{
  "num_hidden_layers": 14,
  "hidden_size": 256,
  "num_attention_heads": 4,
  "num_key_value_heads": 1,
  "head_dim": 64,
  "intermediate_size": 1024,
  "vocab_size": 941,
  "hidden_act": "swiglu",
  "norm": "rmsnorm",
  "norm_place": "pre",
  "norm_eps": 1e-05,
  "positions": "rope",
  "rope_theta": 10000.0,
  "rope_fraction": 0.75,
  "qk_norm": false,
  "attn_scale": 0.125,
  "bias": "none",
  "tie_word_embeddings": false,
  "parallel_block": false,
  "init": "normal",
  "init_std_qkv": 0.0224,
  "init_std_o": 0.0224,
  "init_std_up": 0.0224,
  "init_std_down": 0.0,
  "optimizer": "adamw",
  "learning_rate": 0.0025,
  "beta1": 0.9,
  "beta2": 0.98,
  "weight_decay": 0.16,
  "lr_head": 0.00837,
  "warmup_steps": 360,
  "schedule": "wsd",
  "decay_fraction": 0.644,
  "decay_shape": "linear",
  "final_lr_fraction": 0.0,
  "batch_tokens": 65536,
  "max_seq_len": 256,
  "doc_mask": true,
  "train_tokens": 240800000,
  "max_steps": 3675,
  "dataset": "wikipedia_en"
}
Each number is 128 + 32 x the weight over its row's rms, rounded and kept within 0 to 255. Layers, rows and columns count from 0. Numbers have three digits each. The size before them is the row's rms in percent of the matrix's.

# up: layer 10 MLP up, 1024x256, rms 0.0809, rows 147-155, columns 0-255
# down: layer 10 MLP down (transposed), 1024x256, rms 0.079, rows 147-154, columns 0-255
# gate: layer 10 MLP gate, 1024x256, rms 0.084, rows 148-155, columns 0-255
up147 102:146136084125129122120107079129144147109175134115135117102135222143120178108148166069104109128101165110131110135124147118120106146148116099116105101148178101126121120140146041134137131114128222139099117197108175113165162093126147151136147080119150161165122131149136160094176127100131154151074149144164135119131142210106081111113161155116142064112214079094142075098196114130120120136092138114140135119106130176151154131092123090130083150150163147139124165106100111156166089128125093129128151099165132159153068122107148095160128150207108073084126152105116066195129101123112173113092113110185119158156092088185078137150150063127129151178118111183099171169102092141086131118183092141100174131156103162174148140118098155135143137061171176182149214106152070155114158129073077
down147 103:091145109116125110091093100147166129152101099136148097142194104129082091113157125109194187090156133124121141206112121121119146074147110114133125174107117161114100140093161131097110135102137078131155171170096127110157074085143188154076181114037093131087112192120117123101206130117173130173119170120144116081152187123092108174111098142116157106093180125122107208173137165156126177118156030105128072168132160098101135104149153085162181165151118135064149134084145121152136135174129129121146102171154099137095137146104122080070084118150097164146135163141128057139130131128186108090066147088111131163091153108117169133195123176127155148097153139127174138149160156135190111123123136158105124087126131102101220127140143134121140087124133154159110132155181104174127118064104167
gate148 107:129110090103099168147147094146057197153119159120135107178134051133159103156123113176100131116184099174130079092169103107142096062133105090166093140144118122089105100143159151140158117177095130074095132064163059083157126058155155171158102161173133197018160130149169153152082124136090130109132111115128135128083144132138109156121116133118106115144097123088120107168130136093128157134138160064139164113206146097069158193146102163104126121129190089121179102166098148099119176086160063089143121166146158138078121097134124157116109096173145153143106076131117136144099119139076127130104093112117156160118128160179132096105156090114112108142113147025164050152168124133130165184142118105124185120136198115142140127146153126135149125156084148130150105121095145150119138145081079
up148 105:114124098137103114095150171168161116131157124135164109063127145138142134152165140107104149141116123169184166097135095139149083072143101101133109146046085140127184139108113111125100117119133111122121143096148159151086163132176135115145177145084123134187148128138079128166147157099134100209140100133176160123164101122131115112065115106091174134156172118118136161087144147046085128129074142119090173095100124068120137058141150141109128110084094119141111125052125190089132146144151184161136077113151138103140121131149198161141149093106085110137162170085124152056136149151143057140182089124084183187154117114169099142075169112143140174137103111166146083127109111148137132061069109135145072199106220141097098114080159149113145165091173141157083095100107126076131139059136124
down148 105:188094074126125179127110158110042146133186096138103166112171162128101136097058119129124144130127099141137117097181111114171108135160094102144056164088146116149155153102141125110054157124121118084112147132100140080057088109123110169149160205141172132115203138185092146136145115171152152158122135154172167166141148107079148050114119176132071107124088105126151165113199169086147143147110109075140147116087133140198123074157187143189135149064141080144105101150169213153129138164119139160142126108096140124122119084157078161150121131099127104144083109093078162076095149094165153120129153168151121160132114089173171104069184174106078156158149161102168090174151170078111135092139108132113146168109149122164100120124164128106133113129160163131102122096094161132133151091126138
gate149 105:110117102075171111115117121167100169129133075085148115166099061122128150124117058120115084076172091117088098124150133089097117119139118133119164190156145125079125124150157088174163141135162140072038123107066073134169051107135174105160175094161148106120117127196162099145154094103152169082085089149101086085113116150137129134176126083116104102152165161130118174120170058139081152126125138131195210134163154097136108184176076133188097149127189125127148155110109156113141120153144191080154140158073159131094123140172179115140178140124129124115111100107130159116097110165106115179129119090170082135212106100172158132151143120111106135172092167118101161061161094129146149102156108180129169156112159111132090144144138151111113176122098213127135139109138115091139143114089140
up149 099:149177093087074082228118148220121081166227163097125061136155141131113102130121128104172100126143178142110167128102102132162152139079141118142151164126148152194129111145154152098148152074098116164119092110141128108102127142099142136081137118108151132162156096150111153059133128084146083183124160136111127118147171149184040124102163116089133080113172058116073146174136134193128123110127124088090117140143079062080151104120120135153081055139123160140110101152094093176101117189149116143143104132176120111103145098131141098127146145103151173117164133142129143130152164130128145123135130109126104119133113117135123167097076136120137112124105049171203157101204157152150087112080134173143081151130078067130096165116103139146112100126131180183126172084065166173123129141138145
down149 100:060171159095190111132174111144109153081145073240197096143131076154112134157111177150114084163111135156105127150114151168134062139155173080125102158183156126130150156155108155141080124090161136081129123115086056145076112158116121104121140140136061105139167098173137089139137158095149124127130113131216126127122157142130114105178117107161069158113125134114136068084128124149146089122143131143130055105120084132107156137159167128068125121129086137136129096132152144064151106159101108078132053170139200097147188174102119098176140110134107156113118126149088159129113136067104175088148090118107071095130114085156109122150182089146083112089148104156123107112122138085109157118137133132148205111145163132104175178105117116115181107114156115140134187153117119104076049184133109
gate150 098:099104132160137183108166149095141110187111117077092114121151044130116188110107110188095130174172136163156164154094131124205119085137145137191132131129121139111174161124088190142077137156079096090113151139097166106146123176176152166139056172134141193149093116123158155126113145128150090090147098139166138158145129193079155184071098053162076143158135122164119116156136103106137118125118181083143109146162140100094118091162090131140107138151192149134175103119120148120103091070147132164086140150175092110160140124075100107129157064147040127094146153104134171110101089214181114110114127165128126132150179176129132135111158152107085182125144131107145123150145148142094158150200125098100145148109169157165185129152118153178088166115148147101114131159187130095107144113065117
up150 099:151222076051172110146106109178162145153150102166172095165135164128083080133186158100150115163126130136115104121102164108148118157157119167151159143156172081109121165132146156119193098184141085172144126086147136110174122103124133108081132153113109085102141170091124127119086093115119094147071162157144138063104098169076159172131165145132153119118111154205074120147118165173157068152132121120095111162119097104153107115168135135164158137179180183165113116134150137093112093138123119107189136170102098181152196137143136125157118099096097119140156136097128139138136048161080200167138157095135175066165081135148128156125118138053145071126126131106159140158107172170117120128144090105118207195143130126165071115097118116107105136169103087130102209091165166134141135131144101
down150 098:134106134088099119092127172126073124113163102134125128186025123093120132111166134106145098121073082135046147130184170101155188078155126126173117134140128044114119064121121131153140113170177159125117141122098164108117153164141145153156107162108177163145150139140174138067124149082182110163146062080177114142142086184081155108151092187110169116120087167087116142120130195095161104134110070090172111160122125164109143103115158116179222137129135141075152103176127156158182137187109105110168084061096087150142131095093121115188119132077149178149123100145129135145127138060151139122141116081128163156087068137097139106142137138141197185151153091123119159093156155117151069130129137105137127119123126117171148158138139139086122144133141186131125164062141166180142136144140141
gate151 102:114137115096222111079110105123152178209100065101119114123126132125165144156126144150110145116178128048146095109130137120135110119086128110094169090143142168072159182111135137121053155133216169087115121160130067111122122119159064148151140143122189076078156107080158104112126131121148071071113143137154139123110097173115123097138093130120125062115139122101070083122120067128087112139118118099219115122146191141168183110138093076107091140125125112164110132120121156144147095116124132075149141126119151160087105162168173043114093125157157091140157101121137126159141134134142123135160106143130128151130166163148130134150095095171070116105207222120089115141143097106159095157099117064072154147158150124107142164133145115064137159102128162195146157079092076111159098106102137
up151 099:108153096103137150126122132138116119053096107139161171093102141184157144168156120141127095079181206113141185166093193081143134105134119102165149140125134167179141116152126153166080162105191092151138148162175097136138138059151106156117201151119101125076136095117147113144099107042118152148076105178110132008116144071125116097090118112163114115089186172157094137104122131145117104162125129119167082162123211132132183122126152138164097093142136125126187139171146104086136141106132093138124176101096111207129102175124140132112171155082092114102131136122057156127150153143122163166143110083148132118048140157139181135164116102161116152127133191163060110151048125098132119119154135127136133105165164178100162104161163088114145100142117127130086045118131137120115149100139137
down151 097:195129131163128109137185104177182129143085118082150130136069105121174078116178097080108099157111169148168125144152118108119139055138148130140116048089124138137093143097066078186092100079146090120145123109136098144188113114082177155110134210109122152124152133125053176126135102107122155121130192101088157164120107161071083116120148156078204109140129176127122109136133128080125103099153071124112122116157109139121160120099159113160081130053121115144112135103102074102107132188065101156157115131103145131150059133106176107115100131133141112148100116166112107135115108188145141133054125171125132115146124118112132190153080096161116115160157159097137203119126078101116104138130106115242135096130075163131135086134152129128157129087145082106070129191141078106156117073118132
gate152 098:145134131081094178124138133169166160168114129113109210129169147121094158170133129168099127189176179074168125167108098108109122084151073117153097169142118110151154072095152121118079118103092081156152103102183160152152126100158110093128178133127095068075101117112114141188133132156130145073149104110106122136197115168137054128176140165089195133148182141123117133116085086101145186111136104093146143123119128103120088114098122151144092193148123147202146140101169096172156132182091132169128141078117091123119176197083099122128137135197091102147147117184115116157162107161091089124173120116187100141146141137157127103089140155125125135116046116125133105133130132112046109128091179189111096186140166146133126115181130098104079122170104141131153074148138181124084074168085158
up152 100:106089100040139147097143174130146138139044120117144113139202179121149141130123167120120112109072111142192087170155107103100111135187143170160085120084108163116114059156165141123122090117175136123119147145120136092132111126135129146145115063091141078096200172072144168140126090111102203118154111106173153147134170119150123151156070165060141130107090124166133174141178108106085107077127156140135087124102118182187106094149136165130162090174132129137127170101034094078104135093065116139089126117098166092092137080104098134123147140113100112109094141133108176145131107082137122130073084136074100138074198114107127198163063071134128128173163141141110124170087118136120134112081148112080115130144154148128126147171099146110133125105143145119037134124163133094112163110073094
down152 102:139173054090121143128115133159172161165093149102114088139117111131128147113082058116141091103128122121105169125145129119101120146146091135201126196102158172160115132095158094065159135082115152148102139100108112128118130173107125147176110098107101130116137068186156086046080135099147075109131128117144070117155124079100137110152103083122163080130120130119087095178109120124171106116114099140134146110123127130139104103144105086123093107142175149092127144143101095150150154126106109053082108100152080071177129089092218125135143170099096168155096190133156164117033142139187122137150097162083103128123182154129155149211153070078160178140156115130133147122124137117124172166180135091102116145145141129110080036157153150096125163170150094149127172081104126164195162182172149
gate153 100:159120168089055130124107105092152211123096119068084133145167130172142085189180183138138156145106142108142145159128143071164096143138140086149077101079139123119075089124153096210115163134084151113121114108144126156140061192145174091167143099124065099117113140133171091086143167140150120120116120106171096099122120128111106118094151122068122153111193156157103169129133103131142117158146074147131160116139112131125147122066113103124121175127106070158185108129202108079195109177093132149153121129154108135184160157115131104081170097109159145146138126170083133158165148128101129211100123114122167099191113122127094095045159115161063106125152099120108117153066139141179100083211160099130160081161107093121149085143171177129166112103135089146147114153150166112097094132143154
up153 099:114094167101105131111101139169110171121053084125176129114122120087132113089094078068112088157156100112097083139124105174154099202181140114092151126109154159108119150196149127127162212127135176159083128114165198136122184123090088087152100120115071069127106156153106146116073098134146138144136131123160118073146145108108153090127141082106157158161151186088075153144133139089125102154090120078152113123108081081101187168139105159096153149147119122136072144185159161131160118201085111154093126117177139157129129162141101136104114113165097087131109127087149071173079078093143055082136157189109101157169122113190175109177165104076150115154154133156110183108113174142134184171115119080152113169164079162190133106133139171123134131157176133136147167092109124137087112118127139
down153 100:151113109118157140093134189147089123134088059079172086071094141163093133120120108130170122108193115131104076105174079126140088165142127193158124080053120113067127115155121092188121150075134099109079088120114150095105129155109075117152125118130120125156158085129139210147103103133092104087129140092190156131130094094099153103131134158118165117130126170100137137070107135131135165146117147141129119151138142087111141113150106112144140136122149137107111162073108187134117128147117108109177118127088117160124174154139055116147080104122080119201103130172103099139110162166136124116177119125093100155136111188106105167093117155106100102114154093129124107180120096094076212123054141110097112131127207204108114200146133160059068181160152172125195143141129092159161119100136039
gate154 101:109140097186104122215122090116125153123128176089049180086164095155175166098096126158080115114189177145118120135120128137125085099137127097112125126134133188120036136115128102155169123072150166106128102126061106128139087118121087134122150105127072123123062144161156098109108121114112108151133112135137089126143125086126164164227067115137138135098166117130147107170132118193146126114073112145169180160147217139105112171076131124136111119091145090127161168163092142143122136091144111079123177093090122105181128082168174137132128066101141184159155114078153123101143089119166120097111170145173184173122120098134156169110124143140137107137169140133104128072195114069129135088165132134102194161119142111167129192089099142172125135145133161132124143117186172162155128036130161
up154 103:146143135120156138128112134079142133158153068090056141152103142182156150073177153097135099135137100097181141099115073147111125122120125098105177108090150128134147223047148099154143118097090103074114164095064127117145118150165097090140124136107107155175104091177104098164138138076153124166107124097170090112164116129103122181188131172126147143092207144073160186143156142154096136092158121087105127171081161111129117102151123136118153120121143168127133157124157169115142084150108102111120140124127172152141097106142144097092100157163143124175114098168157132133140184088072156104115093166105080119143078116171173050103104164205116172167151189127198090084170140078122096130131155139123133169141192098063135126131085186117113126151116049154176148108165147167137151168170126
down154 103:103142064122142160074068147167103075130173132134082078116198089125132149094155120112099150157149114143140151134084111085113189072119089124113127127107117149121119122161119091173173124117123198132065144168127154123129144121061179160119215081114103156090158107128094110118133127164152152072153169117090136140167084141095136157176161095130148185090086139130122089192189117170110077137180125079112142083113109125088076101120103132136146166163142103108104084139169153148124155117116144160143097145149094093146177114118122118028105128152140163118091136136129119129129081152118156194105133133160112146185164095171052166129173114126143103122202107086185151111088120212129127107146126115105151065118129156111122140137172139093134148155127144120154118232112155164108182157116117
gate155 100:133102105150079172174078122124149158100155099098102190088173180133094134155089141184145139060133087133138131088096167090145171106095108083103112106140084143164112127090143117104146170082141175135153132124104133132114089091099118172123122121050091155107125123120160116106082176167137122032075116167107129124143182113078147161126093138145120191106125088142116113210137145144125131130156139135138115155137030110135120180080100170170113074082115163151135128126149141116128110171129082156072111106092054127099076127144117079090134122134103136172121126088121132116110152122104082107120112133176058062138110143154110139100126147145135161162120191127208102107170146174101115140127147170149102109132114135123185149132163131148158110191100124189123140045108123074117090077113201
up155 101:135081160117065173121129099144115144115174113150129149134133134088126106080147062126126128135114121133062152194098129168105090177126127123132110118128105152148118178096120087131164118106170092126120124176103131163121055210126158079161151146158098126114140165161135090136103109108127117163074140148067090154076115141105131168087151121077122135106143125168171114194108180101166128154080147147107121066090158095142213123115169126119127159077107089136133157118155100109117134131067091119108112121177097069074108108060174089166152153146096127079048088093099112130095124213099077131135155114134082110092113149127107115137150164141122136134138138156141099059142141140040142149199117117114120127140079066145121110088211078109178100157096166143107139092091174113141087095108111